Each number is 200 + 40 x the weight over its row's rms, rounded and kept within 0 to 999. Layers, rows and columns count from 0. The size before them is the row's rms in percent of the matrix's.

# down: layer 5 MLP down (transposed), 704x256, rms 0.0423, rows 302-336, columns 0-63
# gate: layer 5 MLP gate, 704x256, rms 0.049, rows 303-337, columns 0-63
# up: layer 5 MLP up, 704x256, rms 0.048, rows 303-337, columns 0-63
down302,117,221,262,276,146,196,195,217,225,158,235,249,203,225,203,255,208,161,164,199,165,141,250,137,200,194,250,170,247,223,210,172,263,249,167,265,181,177,184,222,182,204,205,157,228,197,110,222,212,209,191,251,157,150,250,263,241,169,243,197,200,166,206,197,244
gate303,111,213,197,235,218,212,141,160,170,208,217,266,187,176,220,145,239,232,179,195,258,211,282,274,169,214,143,199,208,245,208,169,205,217,183,219,222,217,206,219,198,216,214,199,179,225,226,191,219,176,133,200,181,203,194,256,168,168,168,198,229,234,257,179,186
up303,109,276,187,195,198,250,164,187,197,160,202,169,166,186,190,194,173,299,142,239,250,187,137,241,179,162,205,177,147,240,180,212,105,153,173,166,151,204,199,137,213,138,124,150,220,256,225,167,209,195,228,257,264,196,185,113,250,141,178,271,214,252,178,177,167
down303,121,216,254,150,251,204,130,214,216,213,149,221,146,203,200,237,177,264,174,203,229,151,154,225,126,185,153,184,178,214,194,220,63,201,203,127,142,166,213,180,145,159,228,245,237,209,202,139,221,176,250,259,209,168,202,124,235,209,220,241,227,229,195,227,206
gate304,088,204,200,132,150,135,130,150,157,156,140,191,308,130,223,228,173,203,161,173,194,198,254,254,147,272,175,200,146,183,260,242,158,206,144,147,212,205,226,181,204,180,239,177,236,193,219,203,302,210,168,209,247,217,147,157,164,211,170,226,176,213,247,207,79
up304,087,175,269,174,137,135,256,168,195,132,216,191,204,137,214,160,182,195,166,151,181,182,309,216,193,234,153,203,205,135,181,186,216,175,196,224,201,157,272,252,87,215,199,130,216,185,164,255,230,218,180,236,226,185,148,208,246,175,206,215,235,173,258,186,199
down304,088,211,250,223,141,221,186,294,295,236,189,230,217,179,149,208,171,79,120,199,183,224,215,219,194,169,151,117,259,217,205,181,237,147,246,219,173,208,192,193,251,227,264,190,218,150,215,180,211,200,185,213,217,162,221,228,143,215,228,191,212,188,220,242,213
gate305,085,206,109,261,241,210,168,241,227,245,201,183,238,234,174,159,217,169,254,244,199,194,334,241,255,247,134,249,53,241,238,199,166,142,229,193,186,169,231,227,219,230,167,212,223,122,132,201,181,200,194,159,212,191,176,181,177,141,190,171,219,241,218,181,224
up305,084,260,262,155,260,210,190,146,150,135,256,230,239,203,213,130,193,133,256,160,179,172,208,206,198,145,179,213,203,229,241,239,238,187,227,192,194,177,162,177,195,221,272,129,213,260,146,188,229,157,226,190,161,204,118,144,277,176,161,231,162,246,223,219,194
down305,088,200,207,200,253,206,240,150,193,188,200,243,183,239,234,182,188,207,206,187,199,171,172,191,135,100,165,194,214,207,168,246,310,186,252,136,245,192,153,195,192,202,231,170,224,186,231,265,185,133,150,238,182,210,224,213,192,207,159,303,152,188,228,257,163
gate306,080,169,218,179,200,48,205,209,207,182,128,161,202,146,144,295,190,192,191,149,230,180,256,156,114,238,160,187,163,207,236,179,170,185,138,176,183,209,199,265,212,246,180,192,262,204,160,219,278,255,253,210,251,180,171,187,219,202,244,199,253,198,227,127,241
up306,082,272,161,237,232,262,165,244,169,152,232,204,214,246,189,155,179,137,210,196,177,253,204,295,188,208,214,212,218,179,154,171,180,250,205,236,165,191,291,191,221,223,156,245,232,149,276,137,135,276,108,145,253,265,179,195,182,217,241,216,214,251,193,242,200
down306,079,196,171,179,216,223,243,180,235,145,165,215,157,190,191,189,233,171,245,221,248,122,152,180,255,228,180,224,237,180,185,238,199,241,260,119,141,152,129,206,214,196,258,124,194,227,233,255,191,191,258,254,185,174,253,212,206,174,134,140,171,265,161,173,177
gate307,069,199,218,197,100,197,183,189,117,254,166,188,165,224,252,160,220,182,253,205,215,236,203,166,198,216,209,202,190,214,206,174,269,133,220,258,250,246,121,188,220,216,232,248,210,271,232,192,136,152,242,184,237,151,104,240,161,169,165,270,201,236,108,170,189
up307,072,198,168,196,160,122,236,226,165,211,188,220,225,216,155,151,201,263,237,182,211,154,251,194,205,298,227,269,156,160,239,207,236,224,162,201,200,250,225,202,243,197,269,172,176,145,215,171,243,269,220,209,214,183,172,191,183,183,222,206,207,183,223,133,206
down307,072,189,159,148,212,175,209,245,194,142,181,221,283,218,241,208,167,183,244,191,160,159,185,243,148,138,247,218,157,178,262,257,215,198,221,218,229,230,211,253,247,200,177,214,277,206,157,246,173,190,225,175,197,164,213,237,104,231,301,191,235,170,172,173,212
gate308,103,258,218,194,240,245,197,183,167,176,234,178,244,214,186,177,144,213,138,183,225,226,172,99,183,254,151,170,189,233,86,233,115,158,131,137,201,193,203,186,294,174,161,144,164,178,158,158,231,240,198,219,198,224,134,285,211,174,198,182,156,162,255,193,230
up308,103,182,169,212,234,254,110,200,185,149,222,237,158,233,196,178,125,239,220,149,200,192,255,118,227,232,193,181,115,277,199,198,186,262,194,213,207,215,180,187,276,210,260,202,231,319,172,174,138,174,198,161,232,213,228,263,170,225,152,224,230,191,240,191,224
down308,102,122,228,263,208,217,259,188,172,200,160,233,197,147,250,215,142,267,172,273,201,254,206,160,232,190,167,192,206,216,207,203,183,185,197,189,193,220,192,182,229,151,179,182,146,184,223,214,199,221,166,91,265,225,157,227,203,196,198,130,203,275,129,193,185
gate309,047,229,214,225,236,253,243,195,280,291,252,214,259,143,178,186,190,175,254,188,203,226,174,202,197,249,172,82,108,186,180,192,228,150,198,211,150,185,220,188,178,223,173,210,194,238,199,201,261,227,198,240,158,180,179,250,173,256,224,180,178,266,213,243,264
up309,046,170,209,187,212,260,205,209,225,316,100,122,144,208,237,204,224,179,90,211,187,234,226,166,225,206,279,190,184,228,216,210,249,187,164,181,183,220,155,230,207,174,92,225,186,126,151,204,147,213,203,136,212,180,159,235,181,134,206,224,200,213,199,180,175
down309,040,132,171,237,287,187,180,227,147,239,249,222,191,242,184,214,223,185,196,186,251,192,207,220,254,187,165,140,210,216,154,147,194,209,184,196,242,168,129,181,167,219,194,173,195,278,161,194,209,256,273,155,222,241,220,196,139,152,136,187,231,193,244,142,146
gate310,081,164,186,164,231,149,129,196,209,240,306,205,229,163,136,261,155,166,191,194,226,177,208,184,191,215,245,212,234,217,118,134,249,244,245,205,227,221,111,207,227,152,188,174,202,181,168,167,162,167,236,222,205,195,167,204,184,189,163,233,238,245,195,144,116
up310,083,208,143,217,215,197,158,223,254,140,159,182,144,194,196,207,199,182,246,262,253,192,268,264,186,199,228,172,174,253,184,185,207,262,262,173,202,245,120,229,215,131,219,174,197,223,138,164,173,156,198,184,195,232,225,127,234,223,168,305,201,169,181,227,144
down310,083,254,163,114,185,189,127,225,292,142,159,205,212,216,229,188,235,132,277,196,220,133,166,216,219,208,126,155,191,261,160,151,244,227,233,185,205,210,233,187,197,141,225,227,172,256,166,199,276,275,174,256,164,243,210,238,268,265,178,160,219,257,143,178,203
gate311,121,199,178,228,216,155,249,169,215,128,240,211,154,179,158,329,205,220,168,206,269,189,236,269,219,176,176,191,203,160,158,235,153,177,132,183,167,274,155,116,168,229,187,244,193,194,229,186,248,211,229,205,201,257,257,205,167,191,269,285,192,138,183,156,218
up311,116,160,196,160,152,236,192,228,161,165,199,260,232,130,116,224,169,264,240,292,135,202,196,207,221,166,222,210,175,152,236,116,140,207,252,267,172,234,137,147,210,121,205,72,216,246,177,149,166,241,145,120,226,217,167,189,238,186,217,245,213,122,221,178,259
down311,116,103,180,202,276,182,231,240,237,176,223,193,256,151,195,229,258,179,214,161,199,236,204,216,235,211,142,197,149,162,261,257,143,164,183,177,182,155,208,176,206,227,171,272,260,144,169,207,175,223,221,184,253,217,142,190,209,201,138,188,212,189,183,155,200
gate312,091,238,170,175,173,228,177,143,183,237,196,93,161,183,166,128,227,148,258,179,212,223,134,143,192,232,180,211,170,208,143,121,150,160,201,249,337,234,216,179,146,154,156,236,208,200,195,197,235,262,182,165,250,145,235,225,218,205,148,205,155,224,129,199,205
up312,099,211,204,164,252,179,153,235,132,228,231,221,177,209,113,244,111,179,202,212,175,192,261,250,254,210,166,122,230,203,221,248,212,192,189,173,142,186,224,114,220,161,176,192,196,220,189,240,157,161,221,195,198,221,174,146,254,178,156,213,217,96,174,262,257
down312,098,137,250,195,213,247,205,228,288,216,215,201,194,202,148,196,161,270,173,165,202,236,211,215,191,201,220,150,185,251,177,218,138,172,161,275,168,213,156,239,200,244,146,184,226,140,121,285,222,155,169,175,212,226,235,171,244,134,141,198,174,168,179,165,229
gate313,047,232,174,237,163,276,167,178,194,244,194,184,186,215,169,125,243,213,197,222,186,265,243,235,190,235,214,206,221,176,257,209,218,230,256,203,237,185,147,206,134,181,176,187,193,215,143,164,233,240,167,232,235,126,160,270,215,172,157,150,172,219,252,211,219
up313,047,240,170,198,259,160,216,228,207,185,115,198,212,190,190,214,175,202,183,241,214,221,188,158,203,173,243,245,242,243,242,137,147,227,209,148,71,213,105,254,164,182,192,154,161,196,218,204,148,241,218,219,212,140,152,169,185,216,207,238,159,254,163,181,174
down313,048,193,260,194,181,261,166,185,197,245,207,202,153,244,115,207,274,207,224,251,196,183,252,214,184,140,207,204,202,214,193,151,239,314,252,216,252,153,169,198,207,218,186,189,238,210,262,264,209,223,203,175,162,241,237,213,142,201,218,152,119,149,255,204,189
gate314,156,221,283,295,216,185,271,197,163,200,210,232,212,195,137,175,195,225,164,152,227,239,219,196,249,138,239,258,179,227,239,207,249,164,217,275,259,192,206,188,182,191,171,182,144,151,232,245,230,157,165,173,166,207,216,220,258,150,187,213,122,185,163,178,192
up314,130,238,158,122,196,188,192,150,258,240,245,134,218,179,182,222,225,155,211,177,252,162,190,185,169,244,112,136,157,166,128,220,164,228,179,125,182,229,202,236,169,238,166,172,248,196,177,212,184,199,220,289,202,180,222,215,186,262,234,245,308,237,200,254,151
down314,097,210,254,199,227,172,217,230,173,186,164,213,206,219,80,182,180,194,148,225,197,206,191,217,207,189,205,217,205,225,231,211,212,166,191,242,204,248,206,195,250,244,178,207,127,210,241,225,246,191,207,155,232,118,239,226,223,149,159,210,118,203,204,180,173
gate315,121,193,164,170,166,230,143,166,175,200,231,222,227,224,219,175,255,113,227,268,190,287,161,111,226,216,204,177,232,132,196,196,286,232,185,260,199,228,199,159,232,183,142,129,223,205,245,215,195,210,202,219,182,164,200,213,251,232,195,172,235,184,245,190,231
up315,131,191,148,154,172,254,158,187,176,146,205,238,204,271,209,201,234,163,195,273,207,231,229,129,219,216,230,239,226,222,223,196,216,193,171,192,181,289,161,232,222,193,157,206,215,206,180,171,211,222,215,170,145,197,255,211,189,192,210,206,250,167,272,205,186
down315,108,244,178,180,175,206,201,180,152,180,123,219,179,170,237,166,215,169,184,229,248,249,144,166,236,237,172,177,192,153,238,171,228,182,207,207,169,239,197,181,163,239,217,199,202,200,209,222,179,190,232,212,172,154,194,233,231,179,208,167,243,199,238,236,161
gate316,093,176,176,138,92,238,224,233,182,229,221,189,175,182,183,180,223,184,150,195,221,143,241,219,218,171,203,217,287,167,197,166,188,93,174,195,231,212,210,222,235,156,160,161,161,194,245,179,222,199,217,158,234,244,242,179,226,223,157,195,201,210,195,192,163
up316,084,98,98,203,266,222,221,208,159,237,224,178,169,234,170,237,193,316,229,213,161,199,258,217,235,273,202,228,166,210,250,200,168,193,221,209,169,211,180,190,135,208,194,209,222,260,247,174,223,165,248,214,197,185,251,185,267,243,218,220,233,167,232,229,196
down316,092,100,268,175,229,165,226,218,150,203,182,179,172,210,172,200,149,200,241,213,191,208,267,225,225,213,234,236,175,207,190,263,137,94,233,155,203,165,219,190,152,191,245,179,217,259,175,197,186,184,240,237,220,125,192,177,253,234,263,132,181,209,123,238,223
gate317,107,154,165,209,134,151,205,202,197,173,192,117,182,174,186,208,213,197,114,245,183,210,190,153,202,205,237,157,124,243,172,227,161,197,183,266,179,183,202,155,255,181,219,224,135,194,250,208,181,206,234,232,225,155,224,238,243,187,183,192,186,229,187,200,262
up317,106,231,155,137,291,266,185,188,209,217,212,253,265,175,152,176,188,149,315,246,168,185,197,259,232,231,153,201,265,199,171,229,195,176,194,195,238,285,161,202,123,181,230,154,186,196,176,241,212,226,220,181,139,201,234,238,186,202,117,163,137,137,225,228,180
down317,101,224,154,197,157,213,210,194,241,154,198,203,286,159,204,169,266,211,199,259,157,142,180,162,213,213,189,229,156,183,209,253,161,256,221,253,204,233,178,166,194,257,186,166,140,207,242,265,215,223,220,186,205,173,222,266,219,232,146,193,134,178,163,170,254
gate318,103,192,226,159,252,147,224,209,204,183,207,146,213,269,278,190,203,175,187,176,192,261,222,193,232,194,213,279,212,233,238,230,190,152,177,154,190,190,244,158,205,198,179,244,192,210,175,179,253,271,153,253,198,226,188,225,241,191,191,192,238,226,224,185,248
up318,101,182,155,179,234,193,152,223,163,194,177,194,146,226,205,206,133,165,206,264,325,160,222,217,198,200,288,165,206,156,152,185,238,207,229,234,246,175,242,184,165,226,188,203,173,231,238,228,144,157,204,187,186,219,213,232,229,208,206,136,253,217,187,205,174
down318,102,178,211,150,152,175,189,241,159,248,226,219,173,209,160,200,165,212,221,177,224,123,254,205,155,177,187,188,230,203,217,241,213,145,128,159,212,220,148,180,201,182,152,151,209,277,182,166,176,196,199,158,139,140,234,208,204,180,237,153,125,239,237,169,152
gate319,101,180,218,168,240,210,176,197,175,203,214,218,170,257,235,257,227,214,268,197,249,109,200,249,209,244,167,184,137,250,254,237,187,251,135,202,168,162,215,124,194,179,108,193,187,201,169,254,172,245,180,206,252,158,170,235,269,268,166,211,233,193,156,174,170
up319,102,212,235,220,184,167,188,201,254,182,258,289,301,192,223,178,204,147,177,196,107,225,149,185,224,217,216,173,252,166,142,173,197,202,132,189,227,157,199,204,153,250,235,188,174,124,210,183,166,210,221,225,162,211,214,222,221,200,164,188,143,146,244,213,199
down319,105,219,260,270,201,183,222,172,216,186,177,166,230,257,132,166,203,314,161,217,166,276,178,221,205,222,219,228,161,89,213,240,173,185,121,162,261,144,224,178,225,262,182,198,201,244,224,205,217,209,260,198,214,250,170,157,130,176,232,228,182,216,164,205,181
gate320,072,200,159,200,234,200,284,193,201,175,177,208,229,130,186,197,177,142,291,172,200,145,206,173,227,235,146,280,198,270,166,175,124,187,263,209,212,243,299,188,175,164,164,148,228,256,191,263,222,198,207,231,178,172,220,255,144,233,237,173,129,226,177,286,199
up320,074,136,223,142,231,203,221,167,313,191,205,227,244,181,193,189,131,171,239,168,197,196,177,216,195,205,186,234,158,171,184,194,171,137,210,190,242,181,224,242,151,186,126,172,206,201,212,149,187,147,225,151,176,204,257,159,227,207,245,254,217,248,212,179,199
down320,076,214,172,287,199,158,166,274,210,203,218,156,237,192,270,190,126,207,152,149,243,200,136,197,214,235,184,188,240,116,210,219,107,175,197,229,137,248,214,156,153,249,193,195,144,248,183,266,245,239,248,218,227,107,232,255,202,189,161,323,231,184,196,190,195
gate321,082,290,237,204,177,168,151,196,200,223,160,194,214,204,172,192,143,199,150,119,201,121,243,192,189,172,234,164,127,177,198,177,143,271,159,153,243,174,292,133,250,264,169,238,194,271,229,153,251,180,236,115,207,246,240,168,184,196,144,198,214,188,257,235,210
up321,085,163,170,172,216,282,201,210,230,153,178,148,154,172,250,85,244,230,220,215,236,234,152,234,205,142,197,166,113,242,232,196,212,126,214,226,193,220,134,200,172,163,265,193,201,251,258,252,97,197,229,202,283,192,114,161,195,158,165,199,213,271,176,148,237
down321,078,254,143,149,225,253,153,245,177,164,166,164,234,137,237,207,205,178,222,242,159,169,181,172,321,226,159,181,242,118,228,133,196,218,251,218,77,178,165,144,237,169,178,163,155,207,246,178,116,252,202,150,182,190,213,293,191,169,225,223,157,193,213,217,199
gate322,060,228,201,161,238,241,253,187,251,98,180,209,224,187,215,171,228,171,162,136,166,162,143,224,182,288,150,206,125,190,220,151,239,210,157,219,265,144,272,269,168,257,205,272,191,235,217,238,249,183,172,203,170,115,227,244,278,223,179,206,197,226,220,191,297
up322,060,234,189,218,246,163,131,251,209,219,214,205,212,236,168,240,152,248,179,157,217,210,258,209,254,165,149,211,183,201,160,144,124,170,229,212,132,175,161,188,185,64,200,161,191,150,177,205,155,117,208,189,209,177,138,142,202,178,181,190,240,219,189,210,133
down322,061,245,198,283,220,165,190,172,220,113,196,247,192,203,103,200,256,237,143,240,122,195,236,221,175,231,231,248,185,173,138,201,84,221,210,220,148,168,230,222,227,199,201,166,262,209,150,208,259,165,232,223,201,234,247,145,194,175,155,185,155,225,196,180,176
gate323,083,250,263,168,187,203,186,249,212,195,206,199,250,128,192,252,158,182,202,209,203,171,184,243,245,248,170,104,195,176,230,179,208,205,166,249,196,157,266,186,195,192,201,284,194,195,248,164,124,199,174,235,215,112,206,200,142,220,202,190,235,280,203,211,238
up323,085,193,210,227,269,198,170,165,216,231,157,240,175,168,219,210,288,178,137,166,217,208,160,175,268,170,230,221,198,153,244,146,209,214,188,191,197,188,148,169,237,217,165,202,164,154,204,251,230,332,193,146,220,214,250,168,158,248,189,169,198,209,221,191,261
down323,088,174,164,249,181,199,241,173,187,176,207,175,270,254,164,215,268,179,167,198,227,186,230,197,139,164,228,224,234,145,203,209,217,214,115,175,270,211,175,171,276,148,183,158,158,176,168,194,171,215,207,151,213,189,213,185,185,206,200,190,145,176,235,202,138
gate324,082,146,151,188,213,191,158,166,219,178,199,226,104,193,153,135,245,289,169,164,220,258,250,183,171,211,185,184,171,159,188,171,117,205,303,206,226,124,207,253,169,182,172,201,162,208,219,208,159,184,229,251,224,195,107,166,258,117,257,222,185,209,185,127,219
up324,084,268,169,225,120,162,184,167,182,211,279,210,238,176,227,239,168,146,152,184,224,171,128,243,175,183,227,161,167,238,208,168,276,249,177,186,201,197,213,232,264,129,209,149,160,150,178,244,246,255,242,94,244,127,193,205,164,258,196,201,191,220,240,253,175
down324,071,160,281,196,194,251,222,201,185,270,245,177,225,240,173,140,193,202,225,249,201,185,227,239,170,164,208,246,198,225,201,189,132,209,245,160,184,186,183,199,276,172,232,268,106,150,142,201,247,277,181,148,167,244,150,245,192,171,150,140,210,288,147,168,198
gate325,090,216,216,241,241,211,260,228,264,210,243,142,195,238,176,166,114,204,279,215,162,184,158,225,277,210,226,176,265,217,182,174,269,267,210,198,247,209,251,241,246,212,208,165,197,152,169,204,224,210,212,156,253,112,162,303,232,233,131,151,176,183,207,288,197
up325,087,273,268,224,202,196,191,211,156,174,175,192,211,155,163,241,130,191,114,188,154,179,161,260,240,125,171,152,207,248,78,171,258,217,200,120,174,224,224,242,202,187,289,180,193,175,230,230,139,189,191,238,255,252,159,144,219,246,189,301,210,201,157,216,205
down325,097,170,236,338,178,221,225,197,181,159,152,199,143,242,148,147,155,181,236,257,229,246,205,283,213,210,161,151,235,260,215,152,259,200,254,162,170,248,182,248,238,233,188,136,187,212,204,205,215,130,220,223,279,204,255,176,184,203,206,174,217,218,181,219,187
gate326,117,185,238,191,228,137,204,92,170,250,253,105,215,222,219,194,197,161,271,144,208,191,220,290,208,213,176,145,195,213,188,159,141,235,215,147,185,191,136,218,183,246,243,184,171,131,191,211,207,213,241,148,265,144,108,229,188,119,189,247,212,269,173,189,218
up326,117,240,190,214,236,139,217,178,198,165,210,114,132,196,223,212,170,140,218,155,201,234,169,284,192,230,176,118,193,188,197,183,146,197,200,169,174,191,197,249,210,235,242,209,202,187,112,197,191,210,134,156,205,196,80,212,195,174,219,203,163,261,230,244,251
down326,117,213,185,107,190,213,208,209,158,217,133,217,112,117,212,216,156,156,206,236,272,198,225,127,191,263,186,103,195,205,203,184,191,150,211,215,128,189,226,181,195,200,221,188,177,238,219,224,218,97,193,211,138,245,197,222,246,185,194,193,216,210,153,291,165
gate327,124,247,257,263,152,201,155,143,163,224,186,187,268,227,214,208,152,258,206,206,212,211,182,132,222,170,198,250,227,283,186,127,264,184,213,212,190,181,141,235,219,195,240,311,224,173,197,185,271,152,246,234,258,185,192,133,214,234,199,272,214,190,254,195,134
up327,121,157,205,205,222,166,187,183,240,265,227,257,178,174,222,250,152,187,153,190,177,204,168,265,211,150,224,218,239,167,242,260,189,212,244,164,205,217,268,174,197,131,223,211,252,198,198,194,189,202,186,179,165,239,270,193,135,211,204,167,183,181,212,202,255
down327,118,209,109,141,218,181,129,149,112,235,206,160,130,128,325,175,274,204,195,154,150,249,226,194,264,175,184,131,224,267,219,278,126,178,186,220,238,219,245,190,234,210,179,132,148,208,222,213,219,181,220,179,179,208,199,287,198,210,165,152,194,204,128,182,183
gate328,078,205,199,219,201,188,187,201,174,268,251,238,169,202,172,228,211,260,257,180,160,109,161,180,283,301,155,242,86,214,218,257,166,185,133,215,270,212,237,208,192,272,146,215,209,252,99,235,198,210,260,234,160,198,220,174,217,206,272,241,236,156,227,177,180
up328,074,240,207,183,161,141,218,138,294,159,166,156,206,165,216,199,209,245,178,147,135,209,228,280,162,176,207,224,109,262,265,206,144,161,127,184,164,191,201,152,106,191,101,157,162,152,200,214,205,224,183,112,212,124,182,154,159,209,247,214,139,228,164,208,215
down328,080,218,215,177,194,233,180,214,204,249,181,278,193,204,159,185,213,222,192,169,189,146,261,219,186,210,158,199,234,204,141,191,117,312,278,153,211,167,217,248,235,186,198,200,164,171,157,139,171,175,238,189,135,178,186,185,130,221,241,127,184,176,279,180,192
gate329,122,308,205,205,212,287,237,246,188,159,224,178,219,194,182,246,179,156,201,173,229,216,215,196,237,184,124,190,245,203,151,229,135,177,184,260,218,199,250,200,224,150,215,155,121,215,223,213,182,195,175,226,230,211,284,230,179,177,186,134,125,213,208,215,246
up329,119,130,227,111,190,144,166,219,214,196,158,166,200,243,216,153,298,243,189,246,143,158,142,238,202,208,205,228,224,203,242,192,222,156,200,204,268,291,130,162,136,170,193,233,174,188,195,226,232,203,249,225,189,147,163,175,257,292,193,228,228,234,219,171,165
down329,115,170,163,133,176,143,204,198,215,171,139,191,191,228,133,182,238,158,198,203,197,178,171,237,196,197,174,228,151,212,201,206,190,191,195,201,224,298,152,135,213,181,188,230,210,171,202,196,247,158,216,220,198,170,192,225,284,266,148,205,245,248,241,170,171
gate330,071,237,106,238,91,207,176,235,213,283,246,259,155,146,269,148,201,155,180,217,152,243,194,149,196,197,178,238,180,166,158,220,203,205,189,167,133,230,207,207,192,201,178,167,184,145,147,191,211,193,239,162,136,250,167,271,185,219,155,134,211,207,160,197,187
up330,071,189,206,229,193,92,275,245,197,227,168,197,210,209,189,186,194,177,213,172,252,242,194,218,175,162,165,193,192,229,266,274,283,232,235,175,98,172,280,138,231,208,145,214,199,157,265,186,288,197,152,217,246,227,154,162,208,208,170,224,158,190,178,180,174
down330,074,229,211,193,185,161,152,245,226,146,245,136,149,229,170,187,226,209,176,165,212,238,245,208,252,209,219,168,232,139,203,207,270,225,236,189,167,185,199,175,220,258,252,216,210,182,207,148,235,165,176,136,192,191,192,204,230,120,205,175,198,177,158,205,226
gate331,104,227,176,238,155,291,154,230,260,188,155,185,210,205,245,165,227,282,258,145,163,200,142,141,175,225,204,214,105,184,209,121,154,197,152,196,224,167,146,244,236,161,152,196,171,191,165,212,157,175,167,187,185,170,168,216,154,245,214,249,174,289,197,230,174
up331,102,197,182,284,198,174,210,169,172,319,196,228,164,215,182,246,204,185,172,205,212,246,163,139,269,150,254,168,284,174,252,237,183,147,288,203,159,189,263,163,178,249,166,191,195,276,188,154,137,178,309,255,307,149,240,207,244,214,239,133,249,185,171,117,230
down331,106,206,195,204,239,268,101,247,166,156,134,211,174,165,220,132,199,159,215,161,177,229,208,173,166,147,232,148,229,132,268,155,183,212,226,199,250,133,207,135,235,193,198,243,172,254,250,240,186,205,207,266,263,207,145,221,182,231,234,241,205,125,141,248,220
gate332,094,169,210,185,201,148,103,264,198,206,99,252,197,234,154,213,273,193,198,177,166,225,166,227,213,223,195,126,249,231,225,213,158,225,233,165,187,150,161,139,242,220,184,207,198,219,193,247,154,194,294,165,273,209,227,172,245,183,207,215,167,191,226,167,182
up332,098,199,192,201,196,191,247,142,169,182,251,187,169,199,285,267,200,167,183,199,278,182,200,184,211,236,231,259,189,220,144,190,239,114,214,251,186,206,208,206,183,198,105,189,225,210,228,247,231,217,168,207,209,217,139,249,218,231,235,153,216,167,168,186,186
down332,101,228,216,196,236,183,188,177,157,167,232,203,169,184,254,238,163,250,120,194,189,174,212,179,187,182,264,255,249,215,178,185,181,195,274,221,89,244,166,207,210,187,188,151,266,203,220,197,238,202,100,228,238,194,177,227,215,268,203,200,258,182,196,215,146
gate333,172,163,248,199,247,160,149,228,220,179,180,168,203,162,239,263,244,250,130,236,190,223,212,196,160,233,220,184,158,243,239,186,176,176,232,205,226,291,148,205,147,221,144,176,166,182,234,214,214,205,182,169,255,254,291,255,191,174,216,134,185,202,241,173,229
up333,175,191,149,179,148,214,285,199,222,193,191,187,170,242,190,143,175,187,244,128,173,153,147,225,266,159,159,210,209,201,180,199,228,243,159,192,147,131,259,229,258,200,225,139,256,192,125,204,198,184,247,256,72,202,151,181,236,251,220,285,203,198,158,249,201
down333,146,180,146,143,134,276,215,204,217,179,235,149,183,218,153,143,184,167,266,206,184,170,146,170,258,160,197,204,226,224,194,165,211,199,193,236,121,125,245,219,233,145,243,216,216,164,129,185,207,182,276,220,148,220,173,192,245,217,197,222,141,244,190,233,202
gate334,089,244,176,191,137,271,165,189,266,134,209,188,185,184,219,193,214,200,189,143,215,210,227,173,120,306,204,264,99,218,223,180,246,237,251,197,163,233,199,263,231,148,215,188,238,232,255,195,177,214,203,152,233,201,174,207,178,235,169,134,210,245,202,125,207
up334,091,145,251,184,153,198,241,212,176,157,169,198,145,277,153,250,195,161,198,139,249,180,236,174,191,198,189,217,222,175,214,207,280,224,198,200,309,203,200,236,164,158,205,186,215,162,238,134,218,184,205,231,239,181,238,244,204,267,270,246,202,170,263,231,180
down334,092,177,227,250,201,112,171,216,222,189,221,171,181,189,238,229,217,161,230,226,225,171,240,204,221,219,239,139,275,222,206,152,200,175,200,160,225,204,230,212,144,244,242,190,80,168,184,175,158,225,234,191,210,221,228,222,243,138,216,164,188,158,198,169,262
gate335,109,177,241,209,219,241,225,200,202,170,190,207,249,227,261,186,306,197,189,194,118,164,194,173,265,173,178,167,177,126,167,232,190,223,179,252,235,142,256,165,191,197,170,227,214,246,255,131,268,237,153,242,228,222,160,234,247,235,147,160,157,202,145,173,221
up335,109,190,204,200,248,163,225,230,146,144,240,208,151,209,144,218,207,212,184,190,247,171,219,228,211,211,262,157,205,177,168,214,221,199,221,179,114,151,228,184,197,201,244,175,213,191,286,202,292,169,204,184,224,148,204,155,246,156,125,173,205,187,121,180,193
down335,107,230,198,231,180,254,231,231,194,169,199,267,169,220,174,179,245,220,205,142,172,135,198,192,259,294,165,219,217,236,236,197,207,249,252,248,127,185,204,226,179,160,197,222,204,241,184,167,293,165,154,170,232,223,138,243,237,201,161,178,269,186,118,209,284
gate336,157,183,243,257,191,177,181,234,176,218,219,286,130,265,188,178,211,165,189,147,239,184,194,160,251,213,190,201,212,163,179,275,256,197,258,224,176,196,282,164,257,241,207,192,166,203,249,181,230,168,129,212,253,276,198,163,220,238,224,171,204,188,192,162,224
up336,150,186,212,190,162,232,276,272,205,166,202,259,185,170,139,229,267,162,218,158,224,183,223,195,256,188,136,131,217,222,148,254,186,247,220,205,201,220,209,186,163,187,225,155,163,240,266,197,222,199,189,211,234,199,196,163,192,233,190,201,224,127,204,224,261
down336,128,257,215,289,199,268,257,203,212,199,210,227,136,260,125,162,227,170,140,244,194,117,173,167,214,211,186,212,260,164,251,209,208,244,233,197,133,194,276,199,176,195,224,252,179,177,185,177,220,169,138,170,242,220,128,200,251,185,257,162,256,216,160,190,232
gate337,129,127,175,241,235,212,243,223,150,180,233,259,149,225,217,176,192,163,94,274,244,239,269,246,209,206,185,139,266,193,271,250,236,199,291,229,182,219,211,124,173,227,200,231,130,261,255,228,191,205,104,246,192,223,195,196,198,218,206,161,242,139,212,171,188
up337,125,268,240,183,196,219,184,130,181,273,182,162,175,185,254,165,125,193,228,157,212,198,153,144,161,153,201,208,217,226,212,194,218,245,148,175,229,172,259,200,219,228,163,235,216,147,153,224,242,164,202,206,208,130,228,227,154,108,233,191,190,242,220,225,210